Part of a small language model's weights: LayerNorm before each block, untied embeddings.
Each number is 128 + 24 x the weight over its row's rms, rounded and kept within 0 to 255. Layers, rows and columns count from 0. Numbers have three digits each. The size before them is the row's rms in percent of the matrix's.

# layer 4 MLP up, 384x96, rms 0.219, rows 145-173, columns 0-95
101:160139122123145103157115096085064134145155125086110078110150136148118110092124143123091148133111134139166116124127126141149121105090145117127133088141075126117130134137148090163118098179107124125100111149090115131147125092112133143109131127069154137168142171147134121124147120167158116109
088:098126157149115135153144105155096119192121131059108147136140146188121128117151156135151127099137151181149150117153152119136125149162126153086110120129150168111142098120113126150144130119135106123139145142092126130119124143177145152106126171139118147092082132095153135113092096135102151139
085:128146145152085097133123115120202128162110157143087139128126136162135150151100101099116137086113134130152117187124122144136096147080144161145084125093108141135128105115158171089130108124114136150149124159156170109144122144099115153135117148141107138134139124109109148150156175134166117143
107:157135136115151125113110102136121128120151104132142115118145170140166118116140181106153108115113188102167147115083125126113132112141146136129127146121131133109110146170155103060132157102084089133152130109161145084115143083151117147136126150096074158120147137158105155132127090109141152130
107:121128114121127104147113087145109154176152107096142122120119143127141151083156140068150120132115120098120142138112103128145147168125135089135170124104101086139115104076153119146153131116102109114117098103137109133194143122125139114136138173142122168141162132089147127109116156134147084079
096:092119147104109108132127145140135111119117123164173136102145150129143114113117167145111119126088132122145124137140148116109157151087094126092105167085085135126139100150137131082135148135112159113102142114139134112137116119142103160167126135139068122153156126159150164096161127099142057175
108:159112113139151102134151113150099133111122122135148102114094171114107170075136115151095107101109137142120157131154132133155139109144139111185159129104078128141102125114152110119092143141105189131083101077138135123114120125130134174124114101087144112148143127116101151142090107097088117122
094:152133121105140128138121135056151140153159130112153138125131105104157089120120094159118107122105091090104136105158116129116160119141107090129117135097140112095159085118090150122122117139126114131167159175141124112157110119131139136142181113087158130164182162141121131122159149167122141159
102:113065097110081117167133123158117128156158110141133113130176127118114122125120127142138158126148093121137138145119186126101165099098100109140167161093112106160175102116090150139122132095125122105160158137125113120136107140158150155142145151147165081146088114144122116129146121118132140084
109:086088098113139112156137102149108147136151153101134111121135137131095124105131130142113172097153138158157138100122153134108120172095108159136112191094135144102098136107107066124132159103125157146150115148099164118170147105117136111148114178127120099150129150109116114140139121142099091091
093:177143096131130131087126080101131147171106129122170137100161135135130169116120145189112131105128131120097141120135106144130154144102102108144115124175120084107095097129147133144144135128148172103116108128124129161108094072135109144139134091105137146139186135106106114129129146140083157114
105:095095098133141110116055148126155131135116149144136142118144133114153151117120082155101154113128101141113114101168176132112125098143103161154164151090159109110111093131142105102142134127134173116141134142094173123124130187135146114138189126155097143144146143118105157157129109134107122112
107:124145126081145116123121087143133118130110126132144121154112079099147161157119124130141118154136135144152080110114109100127133124083148102161138130150167130118152124102140119169146104155181154122093112109114118105139168080097122174155156121121168139058157106132105098109100130140119109141
109:101115127140148151165098136122117110171108144134112126143097106150130163148140144182163105064098157085115126107101141117113138140119123137147134120128148178146130134151145113129110141110105100132158173120147130134079152144078137134114145133108175113092129129119115158096125068122092143103
106:118097126147114157098124135147129118180125122120133109181113130166134155148185111107101127142140123119125171102113137126126141131109153120138109138163136114086164082075112122116111108096125145166095130166143135153130096147122088138115121127141117095141149102160072155119142169095108098101
093:105137131125153085101119071102118107141121165156157160130145076121148164156136107131149104108141125101143130144064152119112121119132131122133113100125110137152107132129116146137117141100079123138140124109126164119136156131126113177201079142140095118088135127110108122168147099121163156130
108:152130108108133128110142149110076147177110120162093088140149151137138183137089138150126100144115138094147143165115147182125146132113154087147179141145159123134155127136101127168128123151124115121113126139107087124121128099135112091133157118148131144103150186109103130090154122123101130082
095:134157098139187143091118114113121137133165131111122178119165149135155107131068134138115096109131100130142125106113171153129073125066152152122122114098145145113111137142138117119124131143157140143084114126158095096145093126112108103133087118102126144158099132132143116098174150132158141156
104:166130136145089093129125107119136109159108145113131143094129122118156099154145163187144110109100101094127148119191103145135118135102151139109194124141147115106087129145114136130135103142098093139123119135143114094127111132150123123074141173097141107144113112153101103147091179140157127139
100:156122164124128135084111117141130081188135128141139146119121147115078136172098112157120111096133140110119126135073172112106116166145150163129145136149155135089123130133126153126153099176110124126087121165133136097146136111106112141122147114119123106131143195088109090150091122145142143142
094:091151114133125146181117083121097139122141152160116112146159152118100087089153137145113113136134130143089119169154113180116125110158130106103099120143098109142112096125079140145135119156119129122103153123110083095163093147102138124125165160127119116134101141127139150112186176106120135105
090:085126142085104135094127144090145087129127152113085095133103137094109148134167135132090126107148181164133097141144125112144134127129177144152102108135162103093117161108116132129153128127136156176154147133121128125113117164166141106135129138135047120121133168120139141103140108130106164122
117:126086132141125099152126117138119148153122115088129169120162146138147118147112111125187104180117152148130096189151149117121145106128118174068144129131130098107144137110136141093130127147149112072120159087110112109101116090145136148139121115113134101073114110135141132157120173146153137136
104:148110131141139138120116139126134164190081093117133128120127090153093074130114105172147083096148122119145088140128086133164154138129130113106112140125135135141176139136158201112114119137149121133119179133118135191129113135121124143133100087106131125104113113125106151112090118138140120102
099:115165092186089127121098124193125103143145082092133121168156125133106142117097099114118117133104122136086167154084142156159105109137180124164122149143163090115131129108148134129122161121126145149147138137133132154136132154087128155169116122129145102101142106136120102098142138127108131092
101:096115160133109116105120103125082129135121140092113113126147159125097149129123144132140138156121112165136128123152056159168117146083121098170094148107137103108131151123137108108151158182109124141144125122093120136173131107137164120125125155094131064145138096128153125152127142143180121163
105:077136147148126129130142129143151135111098168131113203110111140154139098141144121113121137156134092116127136115138144138129171110121135110144094106151138147126141125164114132129145100149118158153135135112082086094149091117103155117142111113102117106160087118136142162097195162153129141070
114:104120122120163147135131118093064090120087140111124138148072135116089112098150168120123149126169113171133191103120084120151144121134119099121109149091143121153114146120157101121162110146079148149097140108124129104139178121139127136169123146134109144116102114090119144146126100106132115134
085:124166136090121171149079107132113131147139106155159167113128073126128110125154114121142109083147171144100157135160120134116175114106108138121098094136182115107092179118131101131138138119102096138106106157130099113135180112134129126137111139120135183111119135120114116161093140108099115141